Weights of a small transformer language model: width 320, a variant of Adam for these matrices.
Each number is 128 + 24 x the weight over its row's rms, rounded and kept within 0 to 255. Layers, rows and columns count from 0. Numbers have three digits each. The size before them is the row's rms in percent of the matrix's.

# up: layer 9 MLP up, 1280x320, rms 0.0814, rows 196-277, columns 80-159
# down: layer 9 MLP down (transposed), 1280x320, rms 0.0766, rows 196-276, columns 80-159
up196 097:107184164143052105107113122110136149096144152102141109115139144108089115125145123129154152145150106159156101113113122120115072109098123125077107160151086095138106132115144133141104162161124110132106159170164114113169172122122130098090117117
down196 100:113135137127121129134189168147133123108126133175122100120137146093118121187159114119135087127169135148139172090175101158132184104146143092103146157098119115130082150131149085116127131134131119110156092134111087076110111088165148116125161143
up197 107:137114117148160126177091135090130102136158142157094116125136112106138112112089135115111118111117114108138146167198125092120116138151119112179102098102106060133141122102145125095154139129121108178115123148132096157115129154158119154099139132
down197 104:111097103121122164123128147121094106155060136126145122178129124115129125106107117127162121142144114108116165101134117112096150146135118133133106128127165121162157100129108153095128118146121121128145161076145140105106104128083102077132122106
up198 099:138096109148134137125072140149133135152166100127120178179140133117152122110161124150155138134142110145106206143135144116176151129131167077132124144120120150125121121114150152068148142149106124142127161109115079154142137148120112143114116147
down198 099:100092116095143129127164115145113098149123094088115107094222199124119141092188116118098118113180078161116083119106115122130125142159125108100152137114118081163127101120156173114123132105152139099121109121124122137093125150157120123128129120
up199 091:132133147136146149157161160124150143090157113168120105136138148145137111120138110122139121144125153140131120150102127099120128138099119075103121138147149093106110137151155188115146107159121092165123115141094118166115127110142119113085120071
down199 097:178147113156123134122072135136130111145103120120132103148133116163119073108141140167121164118147087122148146168133165109146102110136125125121207116121146135154151155157096114142104143149100111132134141149128139131167109130093064132127064134
up200 095:163118115123128159147132091119140157101109154110137141136166064151117128148145104125124122116116112146087169151143134135085115125143131124125133116122093119170049132106096099123196121129126138121090163142143164151125169134142097115142134108
down200 094:118166150124109129156149135184127171126161139120164114091138134125091126118171139080115123106134133137109157115101135126139115106160129104169189112086150140134136139105142133140147138156185081129117150097128127132127117102150177116192100121
up201 097:146159108095149089138147178106122134153123104163158089117150116134129145130061140141128158113144133139091113130141139118148145150166161135134103136056136104160137123101130132151106091111128153156124090125122096121152107144125115131139155146
down201 099:146101151097125138109141116110098116078099130069108131107094145134162109122185108094153117123115147141114141141170115170101170107095082126128102116126130117147105116143157139152124123153188129106105113102131118152134144155143155104154087122
up202 105:122114158171145118133131101113148143118117084143149106132159112127093108127134102126091114075149098101123141100128154175149128145143135076116124114085165099132122142126125184112057154120142130118110121147152123135122146148140149094154157151
down202 102:140093104110121144106153107143095126096118126148129122155137128106123064153128163137136128135153129097111148093128110137096136119122156186145125145172121135144157105111110135118163120107156182153134142134131153130158161133101151127176128079
up203 108:174149105193148101135076192136165124128089105116151086164136117161155135131147140124101144104138104145151122107087109151116121156150159161105129126133119087173128132120121128103139140125141164118127138135140117123115101143140116074147189156
down203 102:148162091124157117131107188137132152121125124095115086090168123148118147108138123111129090080111118157094105096148141143107111121142130103110154119120149088147126093140125146142142127124131143142148114134159118098106115098107088111164141153
up204 097:159143075127140135112145122103134041096162132148133121152103095080131081119120160154116138128133111125122128133119127151160105103139142140151118127122173102137131125128053145123143075073109106160134158137129097141116120149118136114134183163
down204 097:210134114150147138128126124106121132094142067150078114119172146124162150135134113142127119145137128175115114113129138122179111124094108147133125141145125141085092124182135128126141108119091158084130151112086096166075136173137114116103122084
up205 101:129107132096100144152123161100186133107166155087137139113131090133154139122101116115135116096127090102157145186138114112102133154116138127166118128108111158130119167140123127105165158148109165118143093148071155105126128104145124116109134115
down205 100:121093118129127142108139116163170088115139120141135172155163102145130139118100151069132090131093082127132118146121131122091122119141125114126131130132116154093121144097115145180138152173136151155130106132117090075125143163132096120124140125
up206 101:117115148160102089148122154109102139107107144140114111162179120139141145129107146154129126126146189108135161138142123110162086139165160104126123116075143065104114148188127069141124140124109112127168132105140161131131163121160096115100120161
down206 099:128126169103134145161174137118134118138142182119115108059127133149099102130135137136119156091087141099124130129146124131161139134115077115091103132098096146093140165158150098149091139136146116103127123134137139112106148169121120121111116137
up207 092:145078097150094125165090141090146103147140143157167103143121146117155099105105122137114158127110143116102144108128134089097109081176129112123103115105077132141095105173126143091119138143115119181091111144124169127121125105113094077128123129
down207 096:141107102141118161149104124156130088136130162120131096142190158113099106171133114170112135143109124122123093057122166137122109093162160127101119143161139149120080134097170152116099107146120105158098132155161166099126123139140132094123103114
up208 097:137120114103111177129125120127159142119149129123132126143106107138075107140127121136096095162130139150090121107117110087143128105080159115117114121125128117108101136129124158133075143168146121126100136112094141134167118129167103133117124144
down208 099:118106119125106147116169132082117169150153144124117088178155121088122142104165135147113097144161159148153158118125102133099115117144133137139080135129102123121115120156115132151145126168206128166151105115132132108123121131087118135113107159
up209 106:160082162129153104144090109115136164126151138155144141124103081102158135109118123122113108091098161150114118102149133104155151103196120112141100115118115109150110133121113108123117098180134137145132133108090135133131126114144108102138127149
down209 105:172157101106131119099131105137125139078123106117107145162145106097130130105149132172083157118098134120142131077110111133126098121145119118174173146112079137161124118101129110125101147120091137127087134103139162137129122182114132116100115119
up210 102:121144137174104139088149091118102132116122057114160118100114129138119131104152130127147193110128111094126159121125120161148125147139182119091134118125140148141124144159136131148152093143153167142122165157120133128149132130159104125131120141
down210 098:126101157136119128139144128174134111131159111122124099137149123124145114118141132147143110146140158134178134151083105103104160166134119104143187115108128133160119077144138156153175143130138086128153177143148103151135128134097153131153103147
up211 100:128138165139153137136105099143132116117124128168117119118132122137141108139068143148162149103138092151125124119116127150113129156159142091088134123142076154153069152170077101112167129107093136174124163151129097119140144157137105142126155144
down211 102:139108126133128116105163141134119122116161127135142140150114116100144134164110112112125081147084131121070132112091107154103121168130146098078058144118101101120130107172124150142157103140150115142148101118127141155134120138099122097130161151
up212 100:137084171133105106123112183103137117121148102099108132106151130092191159126159128142134074104085154142100138166083140105121138123111106161080098126129103145128147155178152111089101135150152125181095143108132127127121086117132124144138123167
down212 103:127133131178135115145140133144106107126108111166106120143121127114107141130104188138102140167100113120130167118126133129096129103167138138154170114147117121110121151146123125135093126146139121146138116163166156145091147110118131136126126101
up213 094:116121116107135145130101124124143097119171139103185172154152129079131119132144132124165109138111100097122154123185103122141151110125145159096101100105157136160157120153144130137150105132103092155113128146069131095121119094131125132123146118
down213 099:145114121157146122135089085105137136139121119157133139110130136100101110092127181150102145153139114105121107119138137106123127130138125159158114106114138127133115164121142142126107185148137138116146105116124100124138115125137146139113113111
up214 094:131127134148127078112147142123179070134120127117137095160161154114133108076134111151085108094148134150119133142138117149148156132123100120154129129118137103181128098113137149120096102145102131150105166174101148116103113084175125099136129103
down214 095:126136166124089124152124131140127104062095139114154134098094118174105069129125156167119131163123139137162130129147164145150144082158128126123189175125107095121118093135104116169109158091120144123108106171127161126106135149145146098107114148
up215 101:093134098152115111096133149101119107105115088128143107134109107133165115138104147149111120090141160122137143135149107166157152129179156131124110123104107138180112179149099108115152129100116147175154134116104158125136148125109112079117138175
down215 103:115108136108135157138088073101079141103129106118073136136136150152138118137154132137103053140118142131139072119133100142075114089108102096152081139084134136159122113141163070134185125098079117124132134139096155121136139124154150145142173130
up216 098:139132099144131125103163131131106105117147105140121103135120126133176170117129144152102106165084139122120137126125099069115156133162168161163111121143119120127125163122125152124173105125122159156098117155106122112079104077132140126111144111
down216 099:126148126146132152115185123094134114169133088110130138134082141154125117090119124118114136157139152113104160131130109130102104120155118135122126151103099113127088172124137120140158149147116127133129144136081122145146122161081167111100116156
up217 095:162085139148139125159117103140143161151095093111131147123124100091123106143131130134164150106114131090158124167091179171136101175144159155077138076067120114105153129108109092132163127150148139160098115136125110140122105127131089106165124103
down217 095:184153101100157153141142108124105115142155111069130169146146134137136132127091121134108143118137150120109139117056115151122107112144150134145220095118116160132102129159099169165135095163177148128115123151149126136106141119117152133162101099
up218 095:123161109153133119134114143095143085100122149176127127168104121057121124131138135151069111124160125125108142095123161166151138114161141060093126134074081078148127130141096156110140163092148143106109152128136097139146177113151130119158116171
down218 094:140119149126162169180094076167108115118122107131126155156157112110135124133085164124118116152131129120141164102113150137077125129122096124110163132127143163145112082109147153131165127149118133112131131124130162153136132150111155126127130088
up219 101:110161142115127150084142127114118115150154114113125129111133110123169118097130100156183124135159100118145159155177088139129102129118103139141119139127145110105103133155137119098133096138121131145162099187120107141125111118137117141104122148
down219 099:159142130095153147135147110155128082156142112121135102127157146131130152187121103116144159125183089097143118133129104144118106147072160110176153135108125121143139137156116115122136117102152121142171145098101132111107147106119165106147077164
up220 106:122112140093112100159124175133161127111152124124115142143112158103156108123147131127140110112103130041148121151123121128136097119152129108158127117118143104152061150117101120111129106140120142149152124156121144169163148172113104087091142127
down220 099:096119150111112121115131162143128109095127142128120112132124116107144113121100113098113124125128124121163106181092123146155116149101123147140180125157106132105119153067109182117097126128198092101104141130122102078137152111119171096139134083
up221 111:127137141098130138137138134104116117122102131108093119126136109105131140121129127125144109106108137103102154100121106137148134190137131113122114098150129155143096157117126142154120128120171200141108151121123155160132146132130119101111115185
down221 105:111153087099121136176108078113136102138110173122126151149140145100143183143134153105142119114070175140101118134134140084112106139151151158152113138139122122105123179105153128164114105113130151172121155160113128115113140167134149065135134180
up222 101:182123167174131175130111138139149125139147095141132126166139120084137127131156137134152170147130125132098132118106140125108132166080151118087111143155117166146099118143090132155139154104142158087116161124144125152127129121141140081119137095
down222 104:127126090109138133163103118163174132105113098122130121109116125141088091140157118129099132145121129098075183149136147121072170121119099104128147133113117148084106123124135102107096093115081204149150137102128145142153130111115169127121121141
up223 101:121146125155128092115115104108120091145136126113161126108110138119141130112108114127131114125160097136089179131167130072137107161148146131145103144096150131166084155138152135153154122125111183130135135169089146143141092162162133108122155096
down223 106:136123143138115141161148132159126089135108129084152109145142100168082123150090148117179120110119135096182094116113135154118094111083146125114132105141137116150182147128151122078155170111140145182161147114151125105133142134094118134104147120
up224 103:147127112142194110114106159150144119124151124136097090165144116114135112183091146153103150132106141085115114142119112118118125125109097124137113095132108139145129114137105140142149134114133146130114154121111161133121133104147160142135169135
down224 109:118096159184139153138156146137125129159150175120154143130092109147128127144130114126140120121076090150106127162085147147098137138107134162107074113117112134130176118112107096090108136138157131129066150113127137169144128141130135156146118112
up225 103:107162106164122139133087137117122134120104151137139110144130100130184128126121137133109132151148157132140113106125162123127150132163120152124126104130116126145114190187129119102129134134140133135118103200116180140130144132153114154130161111
down225 103:123162167116151149116148110106112116145134126135124111122135129122134141130118091115097088131139138126121128103146125125145100177147142110137158126142098111136136152129138169146120120098145089092088125131150161157125090068142148146160133081
up226 116:167118142121080111102136147120135161156121111130102138098124134113168157108134136164134141136173099110072168138130105112108162129103143134160093097127114127128129109114116135134115119146119112136124106149160149142157141095133125093098129157
down226 112:126141136134114137144162111126141135119137093134114092140089107137116132126095092082143131119079087114102140115117127138129107121171133135119118155127096168096129149139089135142113113137171134095119104147096115106124130186090153143121078113
up227 110:141122135125138104128107097082101172126157156109094158138117128145113169139116142122145141121096155139147140136125134126129135159154193110128121110125115156128103142144136130117113144129117199112060136118097109115116162119149085134136171112
down227 109:123100128160094141116149111087162168111134168158118139169132116157170105120105103174109084183089127115131060168103101094130142157152125132159102172113093117112134145157139149144099124152108125096147116132118154119105149126080106142141145135
up228 107:111147137100125115129084146124123129136139102129149144140118136146137095171165147133180149121144169134070161135161138123119157137124128107114087150103127130178123165125118128133148122130126184133160113125066138154137109148155135136132137101
down228 114:140111089110102146125116131128141126126126118112118109147092144150114069134186134094152098141111074135139107123144112114098123096130165131073117134126157155105123174158101126134125138122141146154124119130141094120144121094134136141122114122
up229 098:122129113120142145116114194117161114119107101122155103084137096119164139134131149164128145133144165102152093124103118123130114148132140092167117123162121096147118115137137127097107134129140114122154114122085093103135131193105096129094139105
down229 097:137131108124151131105143135141113177108138131132148135139184097160136088162155127124133144099141142140143147111184126136143120150163102151115145123135155131085102094147111150120145125106092095100155122129196161121104150113102099163141113131
up230 102:094123143169117149106125138092114103136123102122170150145132139106095092116116147122131136068125094130118109125151126113136129145165113145134113140153139119120118145120137091127156186145122124148123143133150080128106115110153093120103118116
down230 105:128133096148148156121150145121084170101129146135172147103144108139105084172107159098169119123142118168147128083152136105102109103155133107117068153131109091130156111131133113127114133132156098117148146163160121130103109110130153110131098137
up231 091:112122107128133103158147129149124110089164130085166144127075117104141107086164119116090117091105108147144129140170170129115134148100122181103124147122108135098109076140117106126125159112161139111139112126150160110111139115135095133147105132
down231 094:125120089168136114136120112142123135113144133168133146136105109137106138168117122173094112126133128130152134153141163107114098111144101133174172106121137133146087087113149102098129143128133134125151119135124188131098123162132118129149128123
up232 093:175184120158151179102150091135105156083141107114152126114107120130100113148166150142151132139119080134092143112167089116136103156124144094117129101128111105143140129083114121132137125113128124134084151176133119126157139125120127138101146140
down232 096:135140128153113132107154071150092137110110150094128130098153094140125161146123083124131154147130141110112127130125107102128160156163155153144188099143163146127120142124144124170110096149131103119125124127129180151122144068101110149110128122
up233 107:138143121127109103143117131130177092132135131124110125136131138162141131103109118139089159148140137090118137117164129116133167149135137088108107130118118116164115142149138121107153126102148118128132132151119150121127100096141119134100124165
down233 103:142141155155109137143139138121080108099142118126108157110153125105073074131130133134091120137120137092130136096129142095101146133151142099127082101163156135120119165133110150110151139128144133145122094146112125120127123072092142155127075143
up234 103:142104118102101085090094139131165134087147146154122153176123155118122132131134143118149124077109134114120159130135142148177150151115132166108116134152121068150123139126152144141128114149075117139131165114116120165100120125122136118146148115
down234 100:147131139161129087137130104118114099117133127167106111117098126127167134129109114120111200095100119107136153123122085114135122178148135088118139110151143179103149114118143115142124088106123070101143129164133143095090116128080155124114147116
up235 107:171154150144169144118175118095131148114093119109134132135094112153164097147077110156134164135068108136138130137093141155138096139142096159117108153158142171155120119132119111155100139135158113118132195152131126146144101094150085128122140084
down235 109:118146137134106096139154150099135109093129152111118147133114121145136147109101118140144136166124137114148151119165152093132075117079115084155112161137156100140136136121116133171128123130122127128110127152139129129121108171129126139119123158
up236 098:122159183117167139149132129139094167120164070100130139153095156148155126127132191134171173119156135139169123119157087125099161162127139115145119072099131173134080143100134109104161118115124133108131104123107151119107129109132067105138121136
down236 098:125146103177170128137121135119117112132138123131106092123123139141127121091120151110157117116123093157125068128108124147118109108159119134098114121165106170168129137122110143122119144130132089091130083148110136126087169098080125116126131082
up237 096:161134152129098144116125106114152113124175118089150097121159113167110085108113140155122153135155132117106125158141095151098143123126178107133122152146098107102134135132124144099120087173157155090128144126122154111185120154171104147116124080
down237 096:121084118137089106131149120140116090143091085106078116131162142159128101102079153074102137118159109179066106142119149146101104124139163129152151105133137126171157149137103129146101104187115162134121137136147120131139095111145131139168084093
up238 103:118138137095114126098077120104143169131159104151110110087134134096138156117095156102153187132128130155093091180159118116157122133116149164135108120113120109179132141118109115070125102155136144147114160155135114097109134137155146116100149091
down238 104:122139122161139138153124104153133106143133138122156130142137150111102150117132133111147129118132133109137116148160167089151100134117101135128117119143100132080106127114152130115088140157123152144134123126155164147109151130160124176149108094
up239 087:198106148112091137197098172144136087079097109162141088116095129117129137080077084143119114141112127106016123117114116127167103138128118112122121112090142136151142128123117125157107134129168119115097123115080134108129120169118140101149105151
down239 085:090145113142174107119166118134130132152100138166102098118187133152100122148153154148130117113128148182144139134174124155083140110156146163121157153111110132085169155166136147090115170130150117115154146153154089158099124111154159137149130121
up240 103:143121097135121170144116124141163095133122091072145129137134123120146147134121137139136090150134121140129136124173135157148173136116149167104107107149142120115150197103159144158158109154181161166126111117118102142100160098137126178125143114
down240 103:118149110129165097098118102134101075086114109147139147152130156135097128142162106084126149132100115131117132102129164131184150102102093117150133129147111114128123130072183139145137171122111145123073140140117153113131106100149120171105138175
up241 099:126108113149138098148151172136101140098101099132133091177140127105127094077097147118134130084137146132067155149134121142128116153110168108114146112113135115156095141132156105104132104135131138155128119193139121123155128141150124104140092104
down241 098:092123119148088155137133079124124137174120128115105167125104137143160125146122116111116135156147094119165168141148141138116163145137076151127170131141183167115139090145091103115116152111127146111139105087101121148168093127088131120123100139
up242 104:131172115124103126179105155132115164095150111126143085105136133138115119085132106122113128146133145112152131124105142142129140148121157135149118133116100145140101147106128148131126151113151176130132157162136124072145133117167135132147163090
down242 105:120093089145135156110122093152137133189157110106135092092079146142093103127107115151109116139133087122089158173178146110153130155159154163186092147141137180117147112116138133095091133167103117091102129155101128132117128131129136117133116126
up243 106:151153135138075101117114150112129148123122119110170138153117126128150129075143092182118128109107115138129095148129124142115140197150151146104088133156124130126143125135139134131132074104145102187155159168124097106144119126113089089157127133
down243 108:169150154149143115130129170187105071110179154144116110120140129161107154115153138163112163124157153144091116090159060127130140181123136149139142121171117151104151126110120124124151120101160107082069099156137113152114128099150154123187127112
up244 104:134155144150113132101149118092116075098118145144116127122095089157145173125110140146124119145144166151098150153117141113168093107114170133176119096116080109119063150114111114091123155163089117142098143164144143158152143093172052144099121108
down244 111:124136171139149139107137147104128095125144164124101173120135140114161152143103120135102124125114121149107129098128156145144126079195143111148191150123101150129120148177112138144101148138150132146160115162158106138115116091156131128105094119
up245 097:154131132164148124134132178159129103122150127101151099139098128098129134109106132120167142133120157101133145163147141126149140083140143119131126094143097132142076165096115107134131116157114154171123154149141126140158121177121143130104140173
down245 097:117136153126145103172133126144111120135071133109127088089119127128096120119100125130105123122156116109105131149131122133123126138123147144116130116109132114112085118130184117172148118135107101100106063137101151148149166080139133130119065112
up246 118:107132110120113117108103175106155127078116110091126080146121123154112087111120092184102096116140148133105124163111139105136110095107125172137101125117151158152153207138078111133118114101089089125111119138148132177157153110111094094086100119
down246 130:118150118105120131123106131118121092138081114156115135114125116165127119106112121103134110128121089104111186151091139090144128129130128114126048117165120181113161149128173112128130154162106122123151127100114147136101141112127101136100134120
up247 093:126112143134113144145115096072134114085095148146160092143153136160129139121104173131184155157108090148107137139083123085138153146127123140127108132149123129111095160128143152122126132143125133103173116107137127170147079142112078150069163107
down247 093:128111083117165168155109119175130113114128083141158155103142104168133086146130123153132124119142099132152115148169156122092137109128145172141195115102132119105148111127110128142120126126156110101109133174145153102153143149104136121087123112
up248 099:166100139137140106165126092123104095117152130107148109137076117126100104113125147127089112136145114126125126127131129154156125163124140091152128114107132104152127142140115112125144089144092140100130141149054132129105118179154157116141144145
down248 100:120079107107137148114127118137148113147120150156159150138139107135127123154102156122124134115141088134140091129100097192107119127138100109132108138128080168108131112079106127114143138170122132157097127137111189141067092136126113155134169106
up249 103:152069143179125124163148095133149122139141111126114122113118106117112070111182089153120139131136106119155120159105161119168121120170117132103110100148131124142127156105149139105146121176125161145099148135121139113162101132146095121122105133
down249 102:133135096128146096091128105188092154145092181146132150093122145134145082126154106136124176166129148084167121147161090112120162127139134124116092081140138132135163088125122106158186112115157137082126145130104133130103101114121119159133127161
up250 094:151104173105139110129123144110138191137119104100182139133141133159146094104101146153136164098109130126107147130089079149142107135115111145144125128106104122127112180112154138152136139182164123134125161150129100107115146165119127125154131113
down250 095:144144131117142117131137081154118138088136104129140143137133132155176117123141111168156127083073101120168169121116149069148131109125143160137187146115110130165160140165144140133112115132112107127123128109128149086119154109155087142117112122
up251 110:175173161162116113105116117092148086106081154111150150174105135111171128122165163133098144096186107094075150139138149146185118113111115124136114152112125101111126111122082127133114111150162116145148169109138124138137086167181120094134135117
down251 111:104142124100128122126129112122132159137061109136157129146105195129108142100107121109121101147139101117121090119153170125160118162119143079121160125134132106151159133080099155153112104134162137138138101132125144151108109101120117114128112106
up252 093:125116190142148138143125117078127136145151114126113124091125067129146140140104129140170142114114132053073159202147143114118106123138147081148115130106141164121125126108148115117109121168153142109145136151100146092124153133137138088100130128
down252 093:120096135158154117107147117088137077109147131161135146105131112149146153110161087140115136165115131177135111133092108118125171135124131154115108145123114120122121153097101131139058100163125167137122120132129131073096131153129130154165144144
up253 110:149125092127110104133122151154108187115122072072145113122115105103166118136099118138106126097152110113132160132142106168145125117138122156163104106141165130117170105091115098120105131135122124094096141160130177145125155109142158078102117118
down253 110:160119141095105099153129143160128133133108146057135104138071091136139145099088085116163124162134122130162172135114109109126156111149133139160152107124182154099161171148147125143140104180156091122074101091122107156147143103098134142116114154
up254 100:154105092116148123159129188098134107087089076129151156185121133148082139128132143141122150109102136146123115101130142176117147187151119101098098116084127120100138107121148097120111116148148120154141121154134116139135092103126138140141116108
down254 100:077153106133141139091156148160131140101124151133145136131115139061142165149164121145110156094128151128150094179142106173089122146156157114147082110135168139149144132103082086149105124115124119125136081104092128155135131159137114120147102094
up255 108:146138146135112083138131115163144100134125088174185083160144126124133176108131136142090156108135153127146126112113129155092138156138176126155120093076130131147055158133126119089121133147116110145129129134098087140148086136187119133168156142
down255 101:141146099145134105119107095173154128140120116135143124136119136170095163105150117146115128083149134128192103093114122136097139127137146101130137094133103159131147100088132132120121116144115086120096143104114126125117117146143102210138133162
up256 104:134175140121083119157115162101132108120128115116077096095095146145139147160141141142156116089121103102111148155185138137148131138116123103130125114122125142091120094133148137140134126129133108099122124171092158134144092143172132114146144147
down256 110:107121146112139137170156104155111165133115137112074125111147122120149153167139163167146131137101104144113134136156132137082190091098120201107086125161147156139089101121130144107096151069126110075082093145178162122118110120146119139110130135
up257 102:116133158127099127164117121101153088144109126155171166123102117104150127143135150122123139112193161159127163095128108132110131115144086137059111112141112116158144112134116138092142084125161147199129121151078119143095152149143139135124123144
down257 103:107123165124143125105123133089160112147157169191159115107129123099152114104144172115087104156133129143110117116128116117150133130155103157188158120124144119120130158146131123144175129116186153116132131142163179127122132124136104143111121118
up258 097:115133146131148133108091116107104132116120099141131107127090153130074091113119146127193140094164138119080128129193131135100131112140146171101114141162137124118152144097138120113131088141170110124125122124118147119122155132127116115114136095
down258 098:124138093179147077089113087142133122180117113106093191096106144130175112084112098123135133128147155153174102130162109114112133105111110149112144143140124158105125170154131113106145157127083131144161141117136164146153129109114148148127125123
up259 105:142143101194127129171128158142096113111139142131178110132063118140134137123147098183137127121134117084098109137110196118182140171109143111148123077118125175140106129135138100160133113125133129135132102129121118103117127142151136096133121167
down259 099:104136134196102120120099128157148103096094125118116115083121166143104144097172126148159119148133124109122132077140115109117119140149116149139172107114171118141119128112160083094135094124080115121148114168161116120085180120084084128143102132
up260 098:128146127105123128128136124134123094113112131142132079168108135117130126123178151143155164134124110138114142136148092135177146123139156140094127133121137163139139133089131107131152102176102095145154178126120145151102194134148116140089142125
down260 098:160134116135125148166129134154091125166098100169141127136142119148096140101139115097130145111092170135133121100113095140146093129133165148147114140110140166149143133125099119128108119097164143169170116131111140133134151220078174087125100089
up261 045:171156125118119115147099113080115103105127128144124100202132077129103126126116154198134169112107134111099135118131119123178112172166137118143070148110129107163050166155130157111129099153114144134118149142136144116091137129139118119101150184
down261 038:124147086106137168151115129128169135126127161153090140143094132131195128118136114093128132064125181160110152112089144134107162072139143139124126134132153133127168175132122108133115126139099086142123123134118144174153157147132050145157149090
up262 097:113149155168149083136128124127149100122144066165156140135105108122092125070117101171136146098113105090152123154145099176103160105141119097139113066122142101114160135136149128123109126101139160118160121116133132136154137119130067145102114169
down262 093:154119105122114107171123110149142098094109104140094102099102100110135151118142121138120104141151145080104175157090136141157104065116085145142174126123107132072111132160132146121130094136087091142089102111117163121144128099152125096120097122
up263 101:130123129128175123110109150140122128121164115116121119114132112140158079137088117116164132102124101137147151129115145160144147113117120149111093149117116123115150101112110094133112055148143124123095123121145101145138125152110135138132134172
down263 100:119125137139144129155136133132153146129172144153153091138106156160104158165162119126100164153129130124122118136106133100140078159126115110147091085105153104091105138154124106130139135125145153079107114156136095135123117121159112135152186165
up264 060:160138089148126133114091147107151094109103118105159129181097131131144151097147143169130097096145111079136124102128132140108098157120163078147112113131092095146086111177114141115104125109121155151103121197134135095179132106191119102120141152
down264 058:125081119163129128188146139109124130123147160091146143124143121130125140135111121124144124151127106133092142127112163152064123109126137142114088116159118117131112090135133137107091133157164132184130150143118143081133165140135140114124066130
up265 095:102106140112083102135093115152142133122103116146125127147094113090136101097140143114133089060094161114135117128142147144139111132144157131145107151100140156139106115161143125139132134139169118095171152144137194129162123094122135140122137145
down265 099:127113147135162113147088163126123126096126127140170099119182110146094088124104136154093101087111125089104085108099208148129152122142133132113125149116129127130106134147114128127164133179107142153159131159167151168158171152163143120138081125
up266 096:141120145148130103119093143141136110127112093118171124148095134132153115103102124152104153104137132107127120098140130110073158127151118116137111118113128136118116121146093084104120103140135135113149113116130133079085107143122115132111101135
down266 096:136115122125101129136096092157100141096145150055171147147114109128121124130153097149137141094163115120114139121122141113098165161117119124140100156139157135141107119167144109117150124129104149132118137128098160141143160151132134147144136144
up267 101:130083126090127130141136124108098043121104157144140085143078114135132161184197136150170152133175136109117163140125125136134155147133122139123113148166104071176115124117126105163125128149103146109132112147094108155116120112143140130142106130
down267 100:145121132120101138166111126121165077137135174097110089162152131135159148168149100180133124112111115114111156111155140086168147091133151145128146085117144092134158123144093115185146104105138108144090138149111113137128119128123166109102102134
up268 105:176149154150139123162058108115122193131156105094131169137120114158125129121112136150111111088102077079118123129134133117134130158159134116132108105079132112130145134120143171157151132085140139127110156120142087088131125152113095128136200154
down268 105:146068204122138099158133116120085132158104139175114141133144140143110126112159129135127168141114122135151160147157099134097139132141115144156078115140141117143160130100130104146109121151122138171113165145122124183160153132099112146123114134
up269 090:172155131135117105116113111157134150158161135102157126106140117145138089082151105144128133105106110130125118103113117147080103136113104142089119153120149128119110148177115116117132151109163106132115121102170082122110127159103117127129122113
down269 091:149121120125145108113134141131131111136133083156131091146106161152135131142151148096128123118112181138109143127123095080103124131134199138154198163149136108155171138108128130133072150102097096135149127113092178164120127142163094133158106163
up270 088:137081114148148114105112096101119154108122144130186116109164105141122097087146170128127156104129124110149159125122103153111123146088094116108125102124133123166097131135123175120115163155171128135114125120114113136118174127146161103173104092
down270 089:133174095128086122100097138128116151164138142102124136140143142124129127170107119170108114154139144150075111151118156115167128123129121159111153103132089162139139129134089108110132101103142140142094130141130106096124121140105143140147136137
up271 102:117168145102120122125127169166124121156080103145147039175148074150145096170117131111143123147113125107081095144101136131149125120142153114141108090108147134150116168118109106139128108172190150169148100106153168133124122151139111126157119160
down271 105:135140189117074129123165155117119069124132113137160145114152100124124080113122106182099083121099129101170131134109123097137123153157136163114119119129162127165131120141134116107111143154149093163160151170147141122130162119132101213117084105
up272 094:161087115112100133154109159128116087129098112108155136139154113172097149066129145133101128131190127099144149117129114153129157159104097116057132069106138148110132127105125129115132092116125103125102113127084140141140176162115154093156108126
down272 094:154142117139149157083129090124130115109152158167100121139101122099135105164159138137144134108071124142132133153132122094124131148121159134153180159138116057161116133137094140082137138140162144096182106157151126107139090117145104158124125173
up273 091:139144119193135144111108146111130090091120129141113153100096085123133124137151126157119125132120107068142144173124121149128117151155122112134101103087136097099145140154151113113135104106157111100143128149114142186125149130161145153113136142
down273 091:141132102113110129116112096108120142119120171138095136093161083156132112128119103143143143151110110124112136132156107146116178112124134160120065121138120152130128112126085143150108133156127133102094153121117126119142114119091088120172082113
up274 101:130179137115145091141128112133109120122086143125140090118101140114128125145129140151127133130145121133109125144188168119177129155151125096144103131120140135128131188117150149104092113173096175119097103139134158144131126114129139120122124121
down274 101:121125133140088120127105147137121120120124076101131134148130172117125142204135129143138128139120130121133123143128174147104125136104177123148078126138118161114131173117132137155079129153127122082139150136121182121106131132103099109120140167
up275 101:146122108134124157163135129134132143119128123127137120119104119124105128134090116131125146089120117101136108146127141195080069141140168147135121091112127104128144147107100126155201093121133110177094095121092104144150139123139175063083127108
down275 101:120119124140154134148161127115112169141092132124082157143119160132087146101132118108116098063117125116099128105109144156130125107134113152158098136131132099156098131109145174127140105094144137100131154110169147165131152116141164106145105094
up276 108:155143132153090165135136143087150104066083119103121131107078122156139118069106140130128117124136121124127185145133129102135146119116122118103122114081131097126157125097151126110121106127183144122122112200105140130125168086130113086108121152
down276 107:096112108144101148129128168132109135118090161127127167156146125125134092122108126122153152170148124175136144137127134148098101100109118172077101156163135109161135120122141131092152112156124080077159119174125114108122145138056127119165142124
up277 111:155165142151152099130074171086174139085087139142103134117083107105109161119127158174130145111088154127128121132121087098102094141100115121116103130095119120157127122179154084168139126093138086121141142123118100118128151149140134125083116159